Weights of a small GPT-style language model, trained from scratch on English Wikipedia.
Size: 11 layers, width 1024, MLP 4096 tanh GELU, vocabulary 12330, 153M parameters.
Architecture: LayerNorm before each block, learned positions, biases.
Training: a variant of Muon for these matrices, 993M tokens.
Each number is 200 + 40 x the weight over its row's rms, rounded and kept within 0 to 999. Layers, rows and columns count from 0. The size before them is the row's rms in percent of the matrix's.

# down: layer 5 MLP down (transposed), 4096x1024, rms 0.0373, rows 745-771, columns 128-255
# up: layer 5 MLP up, 4096x1024, rms 0.143, rows 746-772, columns 128-255
down745,096,207,177,175,271,236,127,158,163,193,226,159,185,260,216,231,193,232,161,195,168,250,124,128,236,152,206,200,207,166,168,251,183,169,165,129,254,187,157,233,229,156,187,276,227,146,186,220,158,198,181,221,162,221,246,152,234,161,178,180,202,223,230,225,213,234,222,126,161,198,139,263,194,254,204,238,195,167,199,216,154,131,143,151,158,204,195,188,142,154,184,234,194,209,223,118,197,163,196,177,200,195,194,130,211,138,200,237,177,207,215,215,177,251,239,260,277,261,171,204,188,192,244,253,220,191,253,256,213
up746,093,236,227,223,164,142,254,224,199,149,268,230,203,220,149,205,210,210,177,208,186,199,243,192,176,198,105,243,147,233,188,200,144,170,255,163,200,247,238,230,200,157,186,133,187,170,288,209,218,170,192,209,231,211,204,196,240,183,192,179,158,150,125,205,195,217,158,217,251,216,214,204,51,207,179,266,193,159,239,193,180,232,232,223,319,209,199,181,191,180,164,245,225,207,196,246,189,146,154,193,144,213,171,149,236,209,166,178,211,183,200,156,146,189,206,231,174,242,203,168,308,159,229,179,269,175,181,221,227
down746,091,193,179,155,164,221,178,168,184,270,152,183,256,178,193,208,137,128,183,170,157,181,237,206,233,241,226,229,206,245,203,158,248,210,162,253,207,185,214,200,237,270,185,231,211,222,184,256,175,215,136,236,211,233,169,93,227,183,177,199,218,177,227,272,167,193,193,198,165,159,189,209,277,205,190,215,157,204,211,172,185,213,208,163,150,131,167,178,147,178,222,104,198,195,191,241,159,278,213,191,136,123,162,282,234,215,244,290,161,251,203,167,233,191,273,199,216,193,166,226,203,261,224,266,155,216,172,229,171
up747,103,205,238,158,193,242,235,205,188,229,131,248,179,148,241,180,153,190,184,201,113,283,198,214,239,248,153,196,215,206,210,165,201,159,213,201,234,207,263,227,271,136,176,192,153,155,188,162,224,129,245,222,235,167,172,211,199,257,240,146,224,248,176,180,183,284,155,159,285,221,153,219,200,224,220,217,263,243,277,221,212,232,191,252,98,194,170,179,157,236,271,131,201,157,236,150,277,180,224,247,222,145,152,176,207,184,160,211,171,287,200,186,234,193,252,135,253,190,230,166,164,179,279,205,181,228,188,137,206
down747,103,187,207,165,290,135,185,180,190,285,296,216,190,155,188,175,169,201,206,212,204,157,254,173,187,181,221,272,184,190,275,151,171,185,141,198,182,201,220,215,221,218,192,160,235,194,169,192,207,177,175,202,198,256,250,196,233,195,225,232,146,237,173,149,210,180,170,211,185,174,242,126,173,180,160,289,147,277,91,225,200,166,183,191,223,231,232,191,224,115,226,169,172,217,196,169,192,237,166,233,169,182,190,155,222,207,239,235,159,250,247,280,242,213,182,183,254,209,144,234,182,253,151,216,180,121,212,165,196
up748,097,200,184,257,143,190,164,191,181,163,106,158,152,197,204,177,226,252,135,224,205,166,185,196,177,220,225,151,279,176,234,182,186,175,231,175,205,203,140,252,124,190,196,188,196,231,174,267,213,159,155,268,222,195,192,133,194,170,247,238,226,215,232,247,180,139,189,213,224,298,158,265,268,194,225,261,211,177,265,178,163,233,250,151,193,232,163,143,256,204,196,183,191,198,178,204,234,230,190,166,157,177,218,216,158,178,172,288,180,181,223,192,221,225,214,223,212,199,249,175,119,211,143,194,197,222,225,224,187
down748,098,187,199,194,165,211,189,257,191,199,217,171,170,213,153,202,215,165,166,162,217,233,152,260,271,187,189,225,151,181,210,147,243,193,120,174,225,163,198,158,208,148,275,186,206,207,290,181,281,145,179,126,146,174,275,172,246,209,207,214,181,172,184,192,168,267,244,176,194,188,163,188,112,267,234,194,144,221,193,242,278,242,204,229,151,202,249,169,174,152,216,214,224,193,282,174,207,144,213,161,265,271,205,196,247,237,205,256,181,192,214,209,143,225,142,131,192,176,203,271,208,119,237,153,204,268,165,237,247
up749,102,171,212,197,221,196,205,236,166,240,225,189,229,183,214,187,268,200,236,196,210,211,219,228,264,206,261,158,237,197,290,153,149,178,141,215,183,199,263,183,197,261,288,115,176,220,156,233,205,184,157,219,196,202,178,242,235,184,171,221,186,168,118,241,122,194,147,156,181,148,194,184,192,188,211,239,226,215,126,181,147,207,237,232,230,195,172,90,294,160,176,141,225,194,139,214,228,187,185,223,160,293,232,147,148,252,251,206,276,171,211,219,216,217,204,169,290,264,182,204,157,135,189,169,192,129,183,214,169
down749,101,214,240,159,209,135,196,165,139,189,243,220,109,240,149,209,204,274,225,218,174,231,176,284,297,180,160,208,213,191,167,237,159,241,251,216,205,164,299,177,165,195,139,175,280,294,92,179,158,232,118,229,99,120,142,228,213,228,222,159,193,265,188,169,229,176,224,172,239,234,155,245,216,216,94,143,219,244,218,229,219,213,236,226,189,256,241,135,151,193,223,231,136,213,201,154,273,244,140,233,244,236,197,194,249,196,236,182,236,158,91,169,195,232,158,157,222,145,259,141,222,267,165,175,214,128,196,172,182
up750,103,212,187,260,165,244,236,214,174,180,232,158,215,195,221,206,177,191,134,244,182,189,146,219,239,138,161,180,215,221,225,143,163,188,179,244,141,169,169,133,142,191,199,160,116,157,195,254,205,207,156,152,198,172,201,211,233,269,238,177,214,209,242,263,220,144,174,242,196,186,177,151,269,206,215,117,271,243,155,167,291,187,195,311,226,187,246,185,135,179,180,174,240,145,202,181,225,116,125,262,239,209,150,165,231,255,236,167,260,179,198,155,196,148,174,206,113,204,246,125,236,178,220,231,304,253,167,221,228
down750,103,255,132,243,195,126,231,258,202,196,214,201,126,208,259,254,131,172,137,144,225,205,250,263,221,195,232,159,221,183,241,221,235,214,231,204,273,214,205,255,215,248,150,194,167,215,193,182,180,231,240,184,232,274,184,234,224,178,148,204,240,239,220,144,217,243,175,185,164,160,179,196,171,179,197,181,179,221,221,175,230,109,200,175,193,278,151,178,205,307,229,179,207,160,195,168,249,212,224,161,255,141,212,244,146,170,185,138,175,253,217,245,277,216,189,165,237,181,156,180,230,248,189,193,178,179,222,215,174
up751,099,163,160,215,204,229,185,166,95,202,210,153,212,249,224,123,168,249,198,164,135,120,170,236,213,154,289,142,148,184,232,204,189,141,209,212,237,116,166,252,264,184,265,129,216,197,191,208,165,234,127,206,144,139,169,156,180,209,154,236,166,232,184,186,240,150,286,195,197,184,240,121,226,249,233,154,243,263,225,249,167,216,270,204,250,196,204,275,137,206,185,222,216,167,211,204,235,183,240,269,217,179,242,168,167,169,266,213,299,147,209,236,203,216,200,208,177,192,224,214,242,185,253,224,216,173,233,196,227
down751,102,188,233,225,137,185,196,186,213,253,224,262,191,145,151,219,189,198,222,110,209,177,220,200,189,147,141,201,199,115,201,194,170,167,165,219,191,215,190,202,243,183,240,219,201,191,229,139,190,177,269,164,203,196,210,226,188,235,236,184,173,187,175,226,220,193,176,266,184,244,234,154,186,219,126,273,185,170,176,212,242,223,222,151,202,173,140,127,214,182,201,158,174,203,205,221,285,284,177,245,246,195,204,214,145,116,254,181,170,133,237,165,198,221,172,179,177,258,185,236,166,218,151,194,107,123,225,137,249
up752,096,190,240,193,194,204,204,214,190,168,260,185,219,197,227,239,166,221,267,230,228,142,234,189,229,196,176,237,183,191,152,165,165,126,230,208,200,248,233,261,218,216,179,232,244,102,196,241,198,221,208,189,232,223,140,232,302,280,218,208,210,184,145,194,206,201,271,202,172,188,186,254,206,230,192,215,263,175,203,196,222,187,187,184,164,261,206,247,190,276,241,199,205,146,141,230,197,197,187,230,190,188,206,183,238,260,199,192,269,238,147,218,150,259,235,247,124,261,210,174,152,285,303,240,231,224,220,203,252
down752,097,216,207,160,213,174,207,157,207,208,185,248,222,140,191,145,196,178,139,232,166,203,172,173,273,124,189,231,162,222,261,189,209,131,170,175,173,178,174,170,152,235,308,185,201,214,135,195,158,194,281,197,222,184,286,187,171,288,249,269,234,219,211,258,143,258,204,185,190,182,172,211,160,200,236,196,201,205,235,201,192,178,181,179,176,160,221,184,187,282,177,206,235,216,169,91,225,192,224,196,126,122,176,226,112,132,205,221,206,108,104,205,122,190,158,125,184,221,184,199,163,167,147,225,230,156,174,222,166
up753,100,269,274,265,133,294,210,202,225,218,228,149,123,192,225,205,220,177,219,261,150,236,205,163,163,265,207,194,199,201,257,276,167,189,190,209,207,243,246,213,226,185,149,184,210,237,191,212,238,290,194,139,122,212,133,189,163,167,246,250,178,225,155,239,199,183,85,184,236,186,259,177,259,234,212,204,187,160,198,269,260,203,259,170,260,164,244,210,178,295,214,198,188,215,194,173,267,176,232,275,251,184,205,231,242,237,148,171,239,239,155,139,230,170,252,262,173,282,182,239,178,266,132,249,189,187,253,273,203
down753,102,163,170,169,219,151,267,144,194,162,208,194,153,186,114,240,216,244,176,160,247,274,227,240,224,247,160,233,175,175,243,172,223,217,145,165,161,247,191,191,204,161,237,194,191,225,241,157,180,201,145,121,155,185,240,159,172,201,172,155,169,228,266,287,133,221,254,217,185,242,190,166,146,214,243,175,213,260,243,160,164,172,222,183,187,222,121,191,181,200,189,233,248,228,226,209,245,185,183,205,240,130,249,119,214,184,209,251,223,145,176,188,191,164,154,206,230,153,186,184,230,176,269,185,108,169,145,212,193
up754,100,108,233,219,210,156,154,143,221,201,215,216,196,162,254,189,161,216,243,254,195,221,179,242,291,183,236,171,184,225,216,267,168,181,236,174,208,231,238,234,102,112,137,223,238,189,244,276,125,184,250,234,234,146,187,206,127,150,244,176,131,187,162,152,223,220,176,183,202,188,209,232,171,199,225,213,219,132,188,160,146,197,208,166,166,155,207,203,168,186,152,245,249,199,169,243,121,163,274,182,227,273,186,241,192,221,209,225,197,197,257,181,172,163,225,162,128,250,231,212,190,190,165,189,204,227,224,172,204
down754,104,261,193,181,184,142,223,215,241,236,149,163,203,291,217,230,155,189,219,222,230,150,226,176,227,213,273,194,222,233,231,275,245,184,115,231,161,221,225,178,198,186,281,214,124,137,254,132,233,263,191,215,169,246,247,236,253,190,141,218,189,195,263,262,239,156,206,136,184,247,202,192,153,214,219,183,178,228,238,221,220,168,264,185,205,226,207,212,218,217,196,153,149,166,206,144,223,206,168,222,198,188,214,94,241,220,241,217,228,195,155,228,197,189,240,232,162,226,199,233,258,225,306,132,217,255,111,205,160
up755,103,225,220,214,197,195,111,176,225,196,242,215,263,232,241,129,272,215,182,201,258,99,187,178,119,184,245,92,184,183,214,129,286,177,230,166,125,209,165,265,227,139,230,261,124,219,235,267,212,165,229,144,168,234,208,295,167,172,239,229,175,184,180,132,180,182,224,239,184,204,178,179,212,180,147,195,235,135,172,168,209,242,228,234,235,232,225,219,199,224,176,123,109,117,202,253,216,218,250,220,162,194,235,181,147,155,225,167,196,236,204,191,178,239,230,108,207,165,175,173,184,223,164,162,251,256,153,156,207
down755,105,170,210,179,205,208,172,169,247,185,179,222,222,182,118,286,166,218,243,123,224,183,185,207,241,215,250,217,231,183,164,99,106,188,244,146,229,206,204,249,154,249,226,231,206,238,171,152,243,219,154,129,215,210,247,239,179,209,222,255,198,162,253,234,202,175,148,220,200,244,203,212,130,193,217,128,207,203,158,158,212,175,204,248,227,220,189,140,273,234,213,239,153,138,151,178,252,194,147,116,216,238,158,142,184,203,243,202,202,183,188,262,203,207,220,191,173,211,242,146,125,184,177,85,140,219,168,284,201
up756,099,126,207,200,35,84,154,225,100,212,200,212,202,233,156,208,197,203,192,226,177,170,194,183,254,181,220,232,200,155,190,199,180,227,213,201,264,238,289,235,219,208,243,165,195,266,199,165,236,229,169,165,142,213,158,197,183,217,210,237,156,123,164,239,169,240,295,199,238,326,203,151,196,177,231,200,223,214,204,189,221,201,221,194,174,238,182,161,139,244,181,217,234,106,220,187,162,196,243,246,180,196,231,132,142,188,276,136,154,206,157,172,221,212,220,162,259,163,258,138,217,175,176,260,213,180,185,192,198
down756,100,188,201,244,243,174,247,247,214,146,222,181,240,175,161,202,216,244,167,180,223,185,148,274,169,240,189,238,117,241,169,187,186,232,225,188,146,134,154,205,89,191,201,198,163,122,253,250,178,230,177,210,205,198,164,197,165,266,196,205,213,172,247,192,215,164,151,138,270,161,216,151,224,178,233,202,218,159,182,225,203,238,158,182,158,177,167,223,159,206,195,220,209,216,167,210,303,215,202,212,242,243,157,208,215,155,132,205,151,151,225,227,203,177,202,225,146,209,153,250,170,188,245,163,247,192,169,186,245
up757,097,213,223,139,210,175,150,164,246,168,239,231,229,199,142,259,209,173,227,193,137,196,152,245,146,180,140,180,227,203,178,195,205,253,181,291,99,201,188,266,211,149,210,214,210,163,198,220,163,176,226,141,174,238,253,201,165,233,186,171,151,156,191,216,202,129,215,203,212,230,171,238,250,206,190,207,123,190,179,89,244,179,259,128,183,166,159,277,237,157,146,305,136,109,144,244,241,197,185,224,172,210,221,248,173,206,150,250,191,228,144,175,220,174,241,149,219,150,237,250,274,241,188,226,234,222,178,115,184
down757,094,223,197,178,185,177,217,201,229,250,95,158,286,254,178,179,209,173,204,150,204,228,154,180,243,230,180,247,187,221,227,208,188,157,185,136,257,298,219,204,338,235,320,196,174,224,233,164,141,223,212,260,141,174,225,150,200,106,145,231,222,205,207,290,211,304,236,225,175,224,216,167,243,223,205,226,277,224,233,233,249,216,216,219,178,178,187,164,157,199,127,144,295,266,237,269,198,205,212,116,247,224,201,177,270,247,261,194,187,199,171,140,132,202,279,220,247,192,193,213,203,254,138,233,186,195,207,275,204
up758,103,130,169,192,93,222,259,270,216,214,91,187,97,190,116,191,195,120,178,217,258,215,173,174,242,234,207,188,201,214,174,204,202,204,253,219,261,154,211,216,231,232,271,239,151,226,174,160,278,150,184,153,242,209,246,186,193,131,196,203,200,246,188,173,241,179,238,154,292,237,124,143,199,163,246,182,226,162,159,201,213,169,192,236,168,169,282,192,197,185,184,108,127,171,289,189,251,183,198,161,261,192,199,166,193,200,251,130,216,152,187,228,216,135,206,147,211,147,193,209,200,261,209,217,170,177,202,245,165
down758,101,319,188,243,192,190,136,87,168,238,201,166,226,224,213,240,175,153,223,178,135,169,207,126,237,166,163,231,181,249,197,178,215,234,198,248,179,134,207,164,265,199,102,252,202,186,243,182,181,217,199,187,210,175,238,234,166,226,158,135,181,223,209,188,155,210,208,207,174,259,229,213,181,200,156,235,159,152,287,166,116,233,221,160,161,188,244,246,253,174,226,238,270,238,133,180,218,211,261,246,241,213,189,155,244,223,215,185,210,168,195,165,231,223,169,199,204,249,185,197,117,207,180,127,186,261,147,280,202
up759,096,216,109,192,164,203,234,177,187,212,233,200,177,234,191,253,163,256,226,227,151,295,195,195,135,238,194,224,214,200,219,158,182,247,234,145,189,225,158,179,330,264,208,181,152,223,145,218,252,215,151,271,227,139,135,256,193,208,168,257,250,217,253,171,174,195,197,253,185,187,150,217,175,194,205,217,210,118,262,189,258,222,187,179,144,191,243,229,226,204,171,200,185,159,201,175,269,202,174,146,205,185,181,181,214,220,187,242,224,257,193,198,226,212,266,200,263,241,281,274,296,254,244,235,231,154,262,213,186
down759,092,179,269,196,185,175,234,246,201,233,166,152,232,233,268,213,156,207,263,202,214,148,253,141,172,116,130,151,177,215,225,247,216,188,137,224,218,246,203,169,185,160,220,249,209,200,145,151,228,216,123,147,276,219,263,185,222,200,150,123,225,193,122,215,234,222,218,201,207,354,270,204,203,209,139,171,228,186,174,223,108,103,271,274,235,227,200,233,214,194,165,287,241,249,203,156,205,161,158,237,270,236,168,135,240,160,242,196,223,219,129,148,238,175,215,201,226,216,211,177,199,191,211,222,172,215,207,226,219
up760,098,207,230,230,208,159,223,169,113,208,189,176,154,230,227,127,228,192,298,153,205,214,202,176,213,227,225,243,183,198,231,222,177,214,201,148,232,253,224,175,183,228,196,210,266,201,165,231,185,223,227,277,154,209,198,223,208,196,161,145,141,204,189,155,193,218,198,202,271,151,199,252,200,265,214,199,212,261,271,167,214,200,143,238,196,175,219,213,201,207,120,225,270,134,216,245,173,149,145,144,204,209,164,176,169,184,191,199,201,196,195,173,113,188,193,234,258,177,208,171,157,220,195,304,243,233,195,190,170
down760,097,174,166,171,228,227,221,170,199,205,211,191,212,170,217,168,200,237,213,150,199,201,184,190,247,134,217,171,218,154,159,163,227,173,98,209,113,217,218,168,190,196,227,237,200,176,158,183,171,158,186,193,210,208,157,135,166,178,197,161,239,172,190,221,199,245,267,184,163,194,230,125,222,204,222,159,203,187,210,223,178,141,177,199,145,267,212,159,239,203,197,235,136,253,192,218,196,236,215,152,198,191,153,65,199,158,176,187,187,247,159,150,233,146,162,222,140,229,191,202,226,155,178,178,210,175,261,136,175
up761,098,233,251,282,149,219,217,230,213,230,212,162,271,235,242,259,249,219,225,127,183,173,291,222,235,177,185,195,258,222,206,213,178,139,206,244,233,212,204,155,203,223,183,237,257,244,171,284,122,214,169,272,188,142,206,235,132,182,251,103,213,153,245,216,222,212,280,185,205,118,179,121,224,166,209,189,283,271,181,133,203,233,136,235,228,201,167,123,190,161,181,246,229,233,175,223,145,246,248,196,187,176,185,160,214,234,118,245,164,178,132,124,142,217,260,156,254,207,288,264,138,231,170,231,233,187,140,203,205
down761,100,189,285,245,224,170,246,184,226,228,211,219,163,184,198,231,190,157,190,161,137,189,192,237,278,222,185,239,153,80,184,272,221,228,168,241,206,220,136,221,212,166,248,140,179,258,186,170,157,260,255,154,178,223,164,162,187,182,181,211,212,203,225,155,184,249,197,260,176,153,257,231,172,168,289,252,217,190,187,231,130,237,177,245,199,205,228,139,178,266,251,259,199,250,245,174,272,150,205,241,214,233,277,213,248,164,221,197,204,154,207,144,236,169,100,208,301,206,209,223,192,203,187,252,233,221,178,217,239
up762,106,176,192,134,223,198,174,274,219,217,150,90,238,156,229,143,169,212,218,120,216,209,217,121,257,127,218,178,122,193,214,175,192,220,235,171,182,203,186,199,203,219,132,200,205,194,244,163,268,238,146,215,231,140,215,222,260,238,193,200,98,198,206,213,246,181,189,177,175,196,214,152,250,194,256,267,175,274,259,214,187,202,243,178,242,136,223,172,165,200,206,226,214,182,262,199,276,206,145,289,203,221,247,201,235,237,205,236,270,164,209,195,157,157,230,195,246,163,211,179,127,244,149,96,177,215,214,140,159
down762,106,201,206,240,194,139,227,172,201,154,267,239,231,195,211,192,217,200,153,228,195,206,241,147,131,238,190,156,207,296,245,216,209,180,171,153,179,269,142,206,245,159,205,286,239,195,165,290,174,176,197,188,232,162,228,194,201,207,185,177,177,194,222,179,264,233,223,193,206,303,163,260,172,204,143,241,208,154,171,216,246,206,222,174,179,197,124,240,246,216,189,162,172,205,233,232,127,180,182,190,208,173,245,160,190,239,245,187,139,153,223,260,175,274,175,179,240,210,178,212,121,206,185,231,216,241,173,118,234
up763,090,252,169,202,260,260,139,168,250,139,237,166,225,183,295,185,213,217,179,148,157,214,226,154,244,289,196,266,257,225,141,250,226,165,227,233,198,218,181,217,238,171,158,172,157,221,240,209,162,171,267,222,271,224,170,149,206,227,281,233,233,244,234,182,216,228,243,203,261,165,157,183,191,201,159,261,270,223,148,148,190,185,206,145,158,145,172,257,185,144,225,167,208,183,163,272,217,200,285,229,193,221,202,222,163,184,198,164,160,268,180,149,222,106,207,207,191,225,187,121,260,220,160,255,230,181,153,219,197
down763,092,157,188,147,138,231,170,206,144,203,249,147,119,230,210,243,182,135,128,287,146,206,220,193,229,174,151,302,177,179,195,251,172,191,197,179,245,156,186,188,211,249,215,207,179,182,271,177,223,252,91,213,159,288,216,235,263,188,192,259,160,237,221,257,218,181,237,258,197,227,189,201,150,139,181,191,172,253,189,158,225,262,114,189,219,215,250,139,245,209,251,187,94,186,191,149,257,220,157,305,269,232,214,189,203,152,286,175,187,198,229,185,188,228,169,204,214,211,169,180,162,184,232,178,130,207,195,207,231
up764,096,228,145,184,205,228,211,189,199,186,240,249,237,266,118,180,229,165,222,213,229,116,207,232,203,184,205,137,166,146,153,211,230,228,157,211,154,137,237,219,202,174,201,164,132,258,176,211,244,200,191,224,210,227,217,189,211,194,275,232,219,225,227,258,257,214,153,240,195,229,228,205,222,220,147,191,223,156,170,164,160,219,202,130,217,217,163,171,278,194,197,218,192,245,201,169,233,230,128,234,207,135,223,207,242,217,295,211,213,152,175,215,187,203,151,226,160,229,194,170,193,212,196,135,173,232,231,141,229
down764,098,263,234,248,198,192,279,229,196,229,220,177,218,151,221,219,212,238,240,154,193,281,232,229,210,193,115,237,202,191,172,151,172,98,223,255,133,196,217,191,142,218,220,169,255,205,224,240,243,190,227,229,115,206,249,234,197,221,287,239,246,170,233,148,250,227,153,182,199,210,258,219,210,151,226,197,203,168,238,255,220,182,157,148,154,149,242,164,108,265,238,183,240,160,161,211,226,114,214,190,242,210,141,189,236,205,205,230,161,208,215,202,185,169,136,176,160,153,221,142,170,213,194,203,201,169,158,197,215
up765,099,147,195,216,184,197,147,218,247,223,253,151,190,279,188,205,247,193,246,220,222,203,185,199,102,180,242,212,199,170,232,231,178,301,209,181,206,173,207,100,155,191,221,199,147,171,284,112,128,209,193,228,199,232,192,177,181,149,175,213,135,203,212,229,227,236,229,213,322,119,264,190,221,225,222,175,203,211,257,201,191,168,206,183,243,194,216,121,123,238,227,135,181,188,214,198,164,197,258,192,177,197,219,186,314,135,167,231,174,311,262,201,137,239,259,195,208,213,237,205,149,271,216,154,165,227,249,256,195
down765,098,223,173,192,144,162,244,244,198,219,203,159,209,191,197,267,222,135,174,210,167,199,127,177,205,220,214,169,218,168,136,212,232,199,248,203,179,185,219,262,143,161,211,141,241,186,175,157,175,287,201,138,161,183,211,177,180,210,242,195,247,154,267,163,162,163,241,192,207,144,264,250,200,240,228,147,192,190,180,207,134,171,182,212,248,188,202,175,211,221,239,204,241,180,162,257,238,263,246,221,177,205,138,231,193,190,184,194,153,187,171,212,223,187,160,218,140,222,164,182,197,180,175,213,215,200,238,182,217
up766,098,239,170,115,215,150,188,199,164,191,125,226,158,172,214,117,281,178,238,216,213,195,182,243,231,187,165,223,253,207,198,241,226,167,156,199,221,223,193,206,244,254,102,225,229,152,303,251,205,168,180,167,115,167,228,229,293,188,288,182,238,187,217,229,153,229,269,219,207,164,259,228,258,165,279,174,269,254,212,223,183,160,240,194,178,244,212,221,218,196,211,171,182,239,292,201,230,152,193,250,226,247,195,192,166,198,230,235,187,201,189,201,226,176,206,175,185,209,182,207,139,248,274,193,201,193,174,129,251
down766,102,232,168,232,163,174,217,147,185,183,249,207,182,183,286,257,257,244,229,255,76,204,256,186,181,149,158,233,216,146,196,143,181,261,197,178,102,190,224,171,179,164,233,150,119,247,190,145,194,262,271,173,223,225,296,256,190,207,162,227,181,170,174,217,80,146,280,186,227,269,152,233,207,210,240,274,111,222,183,290,239,235,233,198,211,259,177,221,226,198,266,205,219,188,184,206,216,188,274,274,146,160,146,146,167,249,216,216,247,194,218,199,227,187,246,242,257,192,191,180,233,190,196,198,180,259,240,196,128
up767,097,164,197,277,207,225,207,192,207,210,161,240,175,145,219,139,176,190,254,119,212,207,218,266,241,272,152,248,204,193,239,148,182,235,219,213,202,206,233,161,198,263,206,213,286,204,125,169,288,203,168,247,187,230,208,175,196,176,248,238,149,216,209,211,196,218,185,201,160,174,287,125,163,146,216,175,199,172,210,157,199,205,225,196,191,224,226,163,157,190,158,258,150,155,174,266,193,181,270,221,204,184,169,156,200,167,181,136,207,244,187,161,114,152,151,183,274,231,143,185,199,249,139,210,157,246,245,154,221
down767,096,243,251,247,213,130,187,147,152,259,242,207,190,186,309,193,212,249,151,260,181,127,177,158,225,178,220,152,181,185,192,170,180,138,188,171,279,218,147,242,154,258,138,221,168,245,205,213,243,234,203,206,233,207,182,255,159,250,208,284,248,219,205,137,214,179,175,172,277,176,232,226,179,201,285,195,172,199,243,191,262,170,213,243,219,205,199,213,189,243,189,212,271,230,174,151,270,160,201,248,185,185,150,133,266,206,197,200,168,171,193,228,220,93,197,204,180,232,206,172,263,285,195,191,164,155,218,184,241
up768,097,244,226,115,228,180,192,263,144,173,218,241,306,222,144,228,198,139,187,249,240,127,254,267,235,152,182,203,190,154,199,187,201,236,246,187,153,149,269,191,220,204,143,175,230,208,268,207,182,136,209,159,162,211,151,186,199,212,225,178,232,184,226,205,214,224,196,197,196,213,203,195,133,137,179,182,168,259,96,190,249,170,140,226,160,217,206,178,94,291,155,203,222,209,176,133,259,294,212,175,242,216,163,166,237,216,204,250,198,280,270,126,229,186,208,134,176,202,238,236,192,242,150,169,133,176,206,75,229
down768,095,188,298,184,236,137,246,104,183,226,261,164,189,150,198,156,215,178,187,142,235,243,178,189,183,201,239,189,197,187,219,199,176,186,193,187,223,214,179,210,241,220,213,265,209,261,122,206,198,264,265,171,188,163,213,254,194,179,193,178,201,186,155,203,188,211,204,302,221,193,266,189,161,214,238,155,117,150,203,186,167,178,162,158,239,165,170,224,256,209,141,185,223,166,193,219,159,189,236,220,238,214,245,278,204,125,147,178,245,308,208,194,222,247,200,276,197,248,173,198,199,160,229,105,277,193,246,192,160
up769,097,173,185,155,241,225,176,206,211,196,211,179,209,236,141,226,241,173,173,141,132,219,133,240,253,75,102,150,211,168,170,179,198,198,165,227,236,256,172,170,241,259,214,197,233,220,187,156,214,232,131,145,262,301,133,244,208,297,177,206,167,134,164,191,206,208,243,207,205,138,176,283,229,221,116,213,313,165,125,294,156,212,192,245,160,227,214,265,254,211,200,194,204,151,172,188,134,122,173,228,163,244,178,212,192,190,241,205,221,207,247,254,158,168,198,188,184,213,91,167,140,153,109,227,210,201,227,213,268
down769,100,233,175,242,254,117,144,94,221,175,190,239,199,146,180,166,217,153,204,162,207,191,248,204,151,188,219,246,199,235,209,245,204,226,202,228,178,158,242,139,226,113,184,217,232,309,217,209,244,272,211,208,227,168,202,222,213,227,224,162,250,183,257,162,181,255,237,239,157,217,209,193,138,239,294,164,219,167,114,238,246,141,182,149,209,176,169,199,168,163,224,216,244,233,167,210,174,228,249,143,238,229,214,104,225,117,212,241,223,102,185,243,213,177,205,186,272,102,221,212,199,201,194,167,238,169,231,231,222
up770,093,197,283,164,261,238,147,137,145,133,265,210,153,180,172,212,205,183,204,280,171,116,218,208,222,242,184,129,222,205,211,287,213,178,191,179,141,253,270,183,184,270,207,161,225,232,212,254,173,178,275,152,191,200,239,247,217,169,160,164,202,223,181,193,162,226,277,183,215,227,226,290,182,196,220,165,160,213,314,241,183,241,241,187,248,228,135,154,249,167,210,198,265,182,159,283,244,221,177,151,90,176,238,219,210,187,110,128,173,156,200,176,87,213,214,161,190,212,195,240,126,217,262,160,158,274,177,217,284
down770,094,193,144,231,261,143,190,222,152,235,106,210,169,143,260,251,243,218,241,208,233,147,210,181,240,119,215,229,212,215,186,241,172,235,236,285,298,180,179,191,171,203,172,224,163,218,157,214,155,219,324,184,228,258,210,191,142,226,170,177,274,99,193,220,193,155,197,208,199,208,224,176,159,175,167,218,208,251,143,220,161,170,38,218,175,188,256,222,202,265,202,238,179,199,294,129,208,193,187,255,208,197,228,129,182,183,190,211,298,233,237,209,195,211,128,229,176,248,247,173,151,189,192,272,205,222,230,200,227
up771,101,202,154,185,212,229,204,162,166,261,266,224,210,232,211,128,270,244,284,243,176,182,211,193,262,216,203,176,180,183,156,181,170,171,255,215,151,205,220,219,264,130,190,204,170,206,222,237,231,256,241,204,250,164,279,182,257,226,203,190,137,240,178,191,162,197,180,247,191,202,189,224,179,234,211,129,258,260,93,191,191,234,170,166,218,241,188,196,176,217,165,203,247,229,158,257,181,237,242,259,187,219,286,186,169,199,195,208,197,177,214,238,292,139,230,191,212,245,258,238,149,240,167,211,219,169,148,207,169
down771,098,175,259,196,245,223,144,203,246,212,145,208,135,160,192,218,81,201,264,274,258,202,210,237,258,302,208,135,179,230,220,262,230,165,193,138,214,192,207,126,170,229,246,222,201,195,265,186,230,200,210,204,204,265,99,155,177,179,173,224,153,160,213,219,205,162,201,175,186,227,192,188,139,161,304,227,186,190,236,227,230,151,166,202,171,236,211,202,195,170,164,208,194,230,229,210,260,205,180,176,208,226,247,198,208,177,167,215,157,256,184,141,223,230,232,189,178,186,173,182,126,157,197,179,199,186,139,230,166
up772,108,252,177,250,229,177,147,250,207,135,149,192,228,198,173,178,169,238,244,181,182,242,268,199,189,194,190,193,255,189,191,216,167,191,146,257,140,167,167,288,156,132,120,183,212,299,202,206,148,284,226,150,227,254,177,215,192,146,131,159,180,254,196,240,201,147,244,195,180,224,232,248,180,203,114,213,182,175,213,137,175,182,132,220,202,147,214,257,229,238,231,247,173,231,127,288,233,163,252,212,110,201,243,245,255,192,104,216,233,201,257,163,228,210,188,188,291,180,197,243,229,204,241,258,180,192,202,255,223